config.yaml
n_layer: 10
d_model: 160
n_head: 2
n_kv_head: 2
head_dim: 64
d_mlp: 640
vocab_size: 635
activation: "swiglu"
norm: "rmsnorm"
norm_place: "post"
norm_eps: 1e-05
positions: "rope"
rope_base: 10000.0
rope_fraction: 0.5
qk_norm: true
attn_scale: 0.2
bias: "none"
tie_embeddings: "early"
parallel_block: false
extras: ["local attention windows", "shifted keys", "capped logits"]
init: "uniform"
init_std_qkv: 0.0372
init_std_o: 0.00931
init_std_up: 0.0372
init_std_down: 0.00416
optimizer: "cautious_adamw"
lr: 0.0005
beta1: 0.9
beta2: 0.99
weight_decay: 0.15
lr_head: 0.00719
grad_clip: 1.0
warmup_steps: 272
schedule: "wsd"
decay_fraction: 0.795
decay_shape: "linear"
final_lr_fraction: 0.0
batch_tokens: 16384
seq_len: 512
doc_mask: true
train_tokens: 117100000
steps: 7148
dataset: "wikipedia_en"
Each number is 128 + 32 x the weight over the matrix's rms, rounded and kept within 0 to 255. Layers, rows and columns count from 0. Numbers have three digits each.

# layer 6 MLP gate, 640x160, rms 0.0548, rows 590-639, columns 120-159
146139135117087185144145151184151144080188130110142109177128171119121198102130143115163164172097094067058116066119089103
167117079135088123084108198164103162141076148128157150086168096090156097155182165141158108130100075168063140091127108107
128133165130098172169139172091191145091093192125081172083058116129160092110137153124142117088170115134141149189185153144
150123166150103127159125112101178177127127146103104078153127152164158108154110173148185170162106071059069095148089118079
048111122105144116077123087143124138175131155056093146111083097127182137104132138143099131147114115172093130110117134181
084172144144106172085148149147123162175106142137136088073186213152100153125147083142173126168134107191117120070128125089
117073109123089100117193188120098121131127101185160149113164145109124174144135147147140098105090132120130165123105094161
111098155116076161127110097125157120176117121165101067116161142140144127059087110113099099152128149094172148095128155056
094144170116129207115094093113177125175113146140074137160078143161160137083126129097162133188109075121093136126115124139
089110108102113146104101165156162172102145123167129164180147096110150136138101187079085071103170088144099131103161073055
114124131116078172117153125146159080146100133109163135099138118146116095137191104124144164097084123136122157096188100089
104215182018116169118144066074149125154104083153157107156131106071137114123174152141129112160126126155159175139108138123
121148146106127143114144145127097136171110132158093167176156129221126117065134124159213114118097120200094146153155120127
132158108090141198093117165160086146135094171137146136154131093141070168143069116095104111187099078132157152103189138129
054119165076156151118163106141189088132095101180123083119147155164093069160116121163119151183090082161122072113174103119
140126165098116174117160099172109148152136094152138083193119124130107129126116112118138141099098091156171096131068119125
139101120094082089143149219181116116104165177130170138100083153163124087136154068083139193180098116147044168129151137124
091113107123117154142150087091187118177108150141078149130108149101162157155134082085116087077097190114085047192124148128
127132072135103135160073108043169111158094164136126141081077091113155065111134103111086141157101173081104085120152131062
128114061117176112164112128069146113142143124126170135122184178182145096172155118119108066125117127126077155119102131164
179138143077150114077176113128111121077100113161165164143115104164129075082087153133187173150203166153066141164155116148
137151113136065107121165146123139132139102191075141108138157098095117158112140110108105104155123151176094125119124144084
124130159201142135092072088081097087223168131105109151127134091139135171155117156086116145150112225176118128051171210134
136104142130128071075131118116124052137113160177084154164096131146093138113127122131067071073096150161117151124170160058
124124185117153094113085115138149170150122136117155119141148121175104093148116116178178086090126111151119136119118113126
162149100083141145097094098114190078106170051094166153155166091192193061157134166147078142074113146140065159169111173108
180147211147116125110109164076182081184086181109080149107129138171185107129088180152141119130135183155098175075098150129
091109144159209143111179124191074140107100160180137118113157091140164177149195101165128140147075083174149170144193158117
086194072155103198144122163126195152153091159097200059128093157104142081144166155084104126180179076135125132146132090102
129114151122138130095137140167100064141119135100086140123164142129107198082124124148152104128128175189095136085176152169
122134158139172178133135107105107097111144100092122165141098065110157156147139104118160155094073102121143112153107168141
088170102154164106105235120151086110120061162173107093086067097143076157102131172121122081080116150117155069079169112122
168125173169110067156125131134082050115049123140164184088194114186135117089108121127090103059114181093129157158125130135
137147173150076116135098092072065111115096176102160076082185177188105122090047139133149108130131157144124069143123161091
164154095184203162149028141094173147177152161166099150160074110172180101152105159119081182181166110098097141092106131088
167097160186137130069102100104125098158124134129099131122190160110104097132133118085124124168135117121132162150139172079
133127165127129131132130148125161090125134076148125118132194104121099116101082130121151097116111073149158145152152089117
168097166141153170137222132168139093142115169171157103120123152075090132112113103066099099132107081151179163127125103124
107094172124168133096113166151130153114124151130098063127113170183136126176117124160186116093118142116139061089110173115
079103105113105104121117099118166148137169086165148061148123174107150114105164169069126086110118115164164146156112101143
124146129119175140115064126134203106129147103077175115183132046173119084141114162114119093092178143158087159110152120130
172137155141169136181156091176125144142112110123098117179108163129099154082144075109143068160188175155149098086135122126
092141120107126115107121116087102086143134095104092142105126174189157121132080123175167174104135102103182120122155156076
121126091128124158121160119117121108085155137184066106115085150103142131134152155116084074089134080166122149119165112164
167133180119136158146122136097186140123163130142148122116115131110206085087116155151159087109135157116152173153141152171
131177173102074100086106124106179122110110062176133101208075170130117149149140096170174163148169056142084139161163110155
111139110182126093120060136178108178138116119110114093161136176164080133200087085108084171152123092139142100106159104119
157106087169143138091086152118106091184100136148150155067071159133131103130139079124139105132178152080074160191171069095
112112151159112110090152139114081149090156114136062126062139208132126131114168150135066095097166098140118166098168107080
170136146172129054163167113115149148101174155156119144115048102120102084104118080131170143110148157090125132103075078159
# layer 6 MLP up, 640x160, rms 0.0514, rows 590-639, columns 120-159
144145062164169190078091125178075145093131093129145099164096139184151091107194110164105112098125076185188100123144090110
112147109082100174108111156109158101148095104185155113144148134173120108161148131180189090137117096105104152143121128152
167137143118151131178163178157174083143120158112175170120144155119122207104110065170124159116146159132140097116140135153
091099162116112188159160135143164103160118157146169133113108165092191160150126105154087085097160149117093162124156113127
141133186119095150038068120097122120190137158117066110113081066122159129148105111137117117135170116113101139071089159169
152152099149130148115123198118120129096113149136117145125188121124163101108052097135138147155165111173143115104174169094
085163096155145155155193153106096144130122154102121132073099172135123183078113079102145140083105130139105112110165107123
114112158109153198151071042149167077101123122143122150165079170110129137132169141145184125076086060084116100153126131127
086177161157134128079159146087105117173184146126150104140150088163146152098135118160126125150112126191169150172079082103
197130153120088199141076105157138143097138066132161120115087065124095145133156118157090106121162135163176099096160116102
081114052109125154101144161176158108119095123164134159141113116158115078097143158090119149139077137122104129119169119106
120121075160125110156133153220150111134049148104142174086151138141161084145073166113126139106100173151104102118097136157
139116110157125132136139149184090107057119129115204093116104152075154182107077120131118140158113195093164137119112151129
137115106122124095046161117145125119107088168170096218071157147145136154088086055133087147160149118122083149128125148103
139115161104119125113195106091098097151163180120163110114161152132105182146125163101082190173141065139081088073144125074
109159152109176176066126104049117068119114132143132177140145162090166166079075138186121113164204169096086093096186105106
154148175128130085148160099173156072163143152124160117146127163130092094107123064169140121119162117180121150084157139132
135163110083154120141165117087166093103056110106168141144173108119180111079142153128136117139144122149139171152183097138
089162129124130103124124181154155102110102193144111174088072133215108152108134077101073164184128149102084135103160128086
173103110167148122207053155116096131144182140129094151109122095126103117163133136073100191146171149125100100145081119071
091128125096137116115139074148107140155161129088118166143072122150172122112146072160165132110070082088208096098127086126
130152114094101169150170132168184080121090071086181056137106100083104140093116152166097102141086068146106185075106154116
109134152092169134182129118154125143146159136133110140130151105085182119112157164143103176143156100130081151115081131172
129091190166114137112108125123049152103115126088074144085105065068136184109170078119148134177091147129115134165118095134
094146146105190154117099140079143152169148138106108083106136117191091156133111103170180094163099142099154106127130080125
098084116158120088122128159193104101095102107187157103175164180115150176087176128118120091142116115156128114148124097119
156100122136080063132182125143097173147142159115188166149137137173100065171086102126149125158116135137127123045055157131
150166078151197168111167098133078198118124164177123136098103072104133149120186160157115164101122168161094092169090154108
168169134146087144129109120138147136109148195121138160083046083097133127136200092081125116155156132111103129146147111074
127099120161106152145086150094068138169197130149193159090162114157122126190152161127088111141118136182081085108120119127
140169087111132133068118146127118106154099158177140148101123183158131105095111166157100122142225183187127095106156123091
097150102119134195160088159190118132095156173164079180182147118140128162123068097158091166127114148129139123201126146108
123110122144132130081142129117096084118158097124154170088172191131153205067087129196128139115042140179107151068092103167
136166121189097102138152087073151116144116114105165099165162163122208132160127158088097099158150137143157094130125170074
047099161094127139137138148140132103103171065128143128172162120090107160170144175118212149147140088122109156202165153186
152111106174101051102147124169131134137124126169115150175119124131127112133161170108170145119111142129148144137152117147
157144138110145119150156163141182128169137084162189089192092156139173126148125101110110104170135160068173148155084085083
155112150099108111104131149112134119160132134172091145108110170149123147100142139131149134146190105110128113081164152046
103104113107184105180128159173160122133151142151138176107176151126210174171126159095153145136126191131125147134171178152
104129093119148159130093128111140107120170115118150111137124132167159116073105127125114120109119125116130109127113130103
123106178068086100132108178161116156209131104091103159111092148204104131167071120130162113088176105123086197115140065088
156087172144115164164089104134132180134154120134165088102112101130155128127083063137099127135125149152099132142149142119
170189124166134087122184155182059114111123142130111197123103152120140103155190192128158155166127200096194114076122162147
136113135078143112150095141135155194165134132182115151153107083064145175118143103129156105121141105152117112148110157134
105117130144143143076099081088166106136120046090121067167156153160158062142133189113160184155127115141103178103102137096
141085084126086073085149165172059097102044104154181156095156142132129161117122168102167105140106115163109083098175147084
103156111140180175157091104106138154117118148150165072150106136097143119128132152142096067140103155071141133146155115132
161126141128137203122087140131144117075119084154153109118139078156139160146134147109129147190152124094120091103125148155
085106114089129172128115124134164134184123154121120113124167175088134171083133127088110157112064142139158074192104168109
181169163122180084145123179114143126150150107064170125091102161145177093102125132121138124184129105148080120111104122187
# layer 6 MLP down (transposed), 640x160, rms 0.0355, rows 590-639, columns 120-159
110169165096091081219141123120111127083130089134071181153163201109121161068141147171056086103150108109156113122101097178
111131107177086086057132118114146156100110176106092095113160097128090141104150111086107108135131097177109167107129084148
176134056159152188098106110095141106126199060074104127141134161116118112144131120158199161104153173138118137107182161188
116133101114204074124122095128085091129101127121113103181143144065120118131163155135149147129168108063163130176112095144
132114131130086131088128131080114142092133095088136124083126134128098105133107090124143104188097150134095143107163157148
115175089179143135132173085135175162149208144216127144107076134123097162123094093132141108103134068156104130088176123133
131078146154136079158126064087182092174113109107188121078093120140123144135120174063141116134137139112165164120132111131
086108099120124051148073088127117042120167119133067037167151083161118130143122089094109153109113165161129107155092145140
072131143132135140070120116172132171132116134043121162197137147139156084076141160167099154200138131150079185099132158126
071148144165144114087133129186173149103116139117047117092093185065139136096158106146157096109152104156127115157103132117
126122133165118102148092104101068103099149121122151108177171107122174156139147108098079114145138136153137089154150115094
067158097126140125063142126100157075084145171188150111120123137112092132135139125162165166088122122134119134116181154149
130141145124129131048074111135118138156119133121160125160115123132114119115167083126139100143070072165050186111157130127
129146140094146098146108070113189089127099118132153125089134115123137157126170114149059102152075125106144073109123108200
115110113114101114068120098075155105089140132137134145075078135113207078163109118128085137129083088156108080102085113158
122113108066106130082117103119112106117158109157184084154121078136136101159160111115162091127104130163132085095108158147
195098107157108103140116129151136084116107096126157092173172160088141104115134128149080126191139142092167137172077154184
112178220134178124084144129197132087081111116104096121195141123090185125142113138156164131113110146132104178081090120099
078112149138135142152148163168150152140160173126105165116185154144083098176140122108159127188177133133183139052150179154
095173144127115156078109150116054086148168151121165096122066094178059121131141085081187082090106152184138166135165122128
086128127101235144128120123105088143104138123150140145109118101127146152090155164106164206101105155110086099109122140175
161082158104090103096123126110100125094111173145122175108154092134088151130143121118081089127132071147156066109141161112
114162149184062161116097143204088093140137140122122089199134150172160132150187140084157105137127153196102137148173144058
122113051172128129125160161116172104125186100091103097170149088087106137141117076092113138130180098132158115145085149078
060152168126123132123137134125129139164120124125148137124104144140100151132117139119115123133123090179077121124125104099
111165105173107130136128142149149061071102095095116150179142153114102078125141143164109103124152133159147121118147233117
147090109102187111115100109073216185123116155165103123068125078097126066091147169242108128129173148150159094126115119115
142120082126170093143137080150084173139150102129165124175132123152147097103148122102077159141136102110182194142155142093
065187010134125133098128148151136133171096091125123098160100089127133105054115179186102071181128149122171075089127120146
172091138133160140151102115109137100142083155127153138132133151101109143147125131135139111161102149148095143093096177160
076084160103170122096111143148132105118184126119145140171126080096128122104118100145097160113153115098087118088087109127
123060158147137150145112117108099157134150191091140165094153124124108169131168089132133145168141029117120160102199210163
126145096184115065085150125121167138106140064150109127111109169132154067107080144185146108147141139146128160093192098181
182094185107120076134137060130145062107056150095100132111154146057119151098160124115119133134120186165111059113121141110
126108144143173101104097115103137129069104168156106141102160064133147133115124102115101067162099105162143110122111045128
088103123118156094167130137113111104095186124153171150156137166154116111131082162171155129143092195140115090148131110154
124156139160179121126120135105131095124158163093155100144076107170081102183161093074131159109107197102142134068189161136
125097141119158148148109139167191136084078147141168123126147101097106106088140109088158130130134164152096123155180163130
130140128121033092118123179180136136166099135092242120182155129097123169184200135085140138134060119102130182129156110179
145178105122148112101115122126087117124095111158116109122069131163081115089172124096086156128153091173104139153152084089
109151097133090131120127159156159169101164153077125101112143083091180107158172050147124158173141145178156117091122178136
130121169154107116114125166119150080141196115122164116172152160109142158184103145124094153148138123094149102065180168206
119190155129168133141166173114111106153181102121157108101097212083074092122168133130088213178102206064153105155167205126
147210100127164138119105108112124113093094129152202146125139122121121089095129136111083163142168183144180134097126124115
150066116111101166089104170120093159119185122158138112078133073144143187169171153150118144144190191156140130142091099080
181114158142128112120153096107101137162138149185196074141102077104157123125160083128135114185108145127102096148111121130
131079118120178131121133164112143115146123083088110124081130150049130146109131123094171150098127099129085123141159176165
115114160111143086139100175107114123111148118145101115103094188121084188166179094064084071126145132095137101116175114102
079145110153126076090149139116079115123160138091146118177153118136153144141161153178140126119125082100155163127136113137
135148159065127159130179103174158130114120120096069123203113094140129126083130126073173121176093136119134139160191144154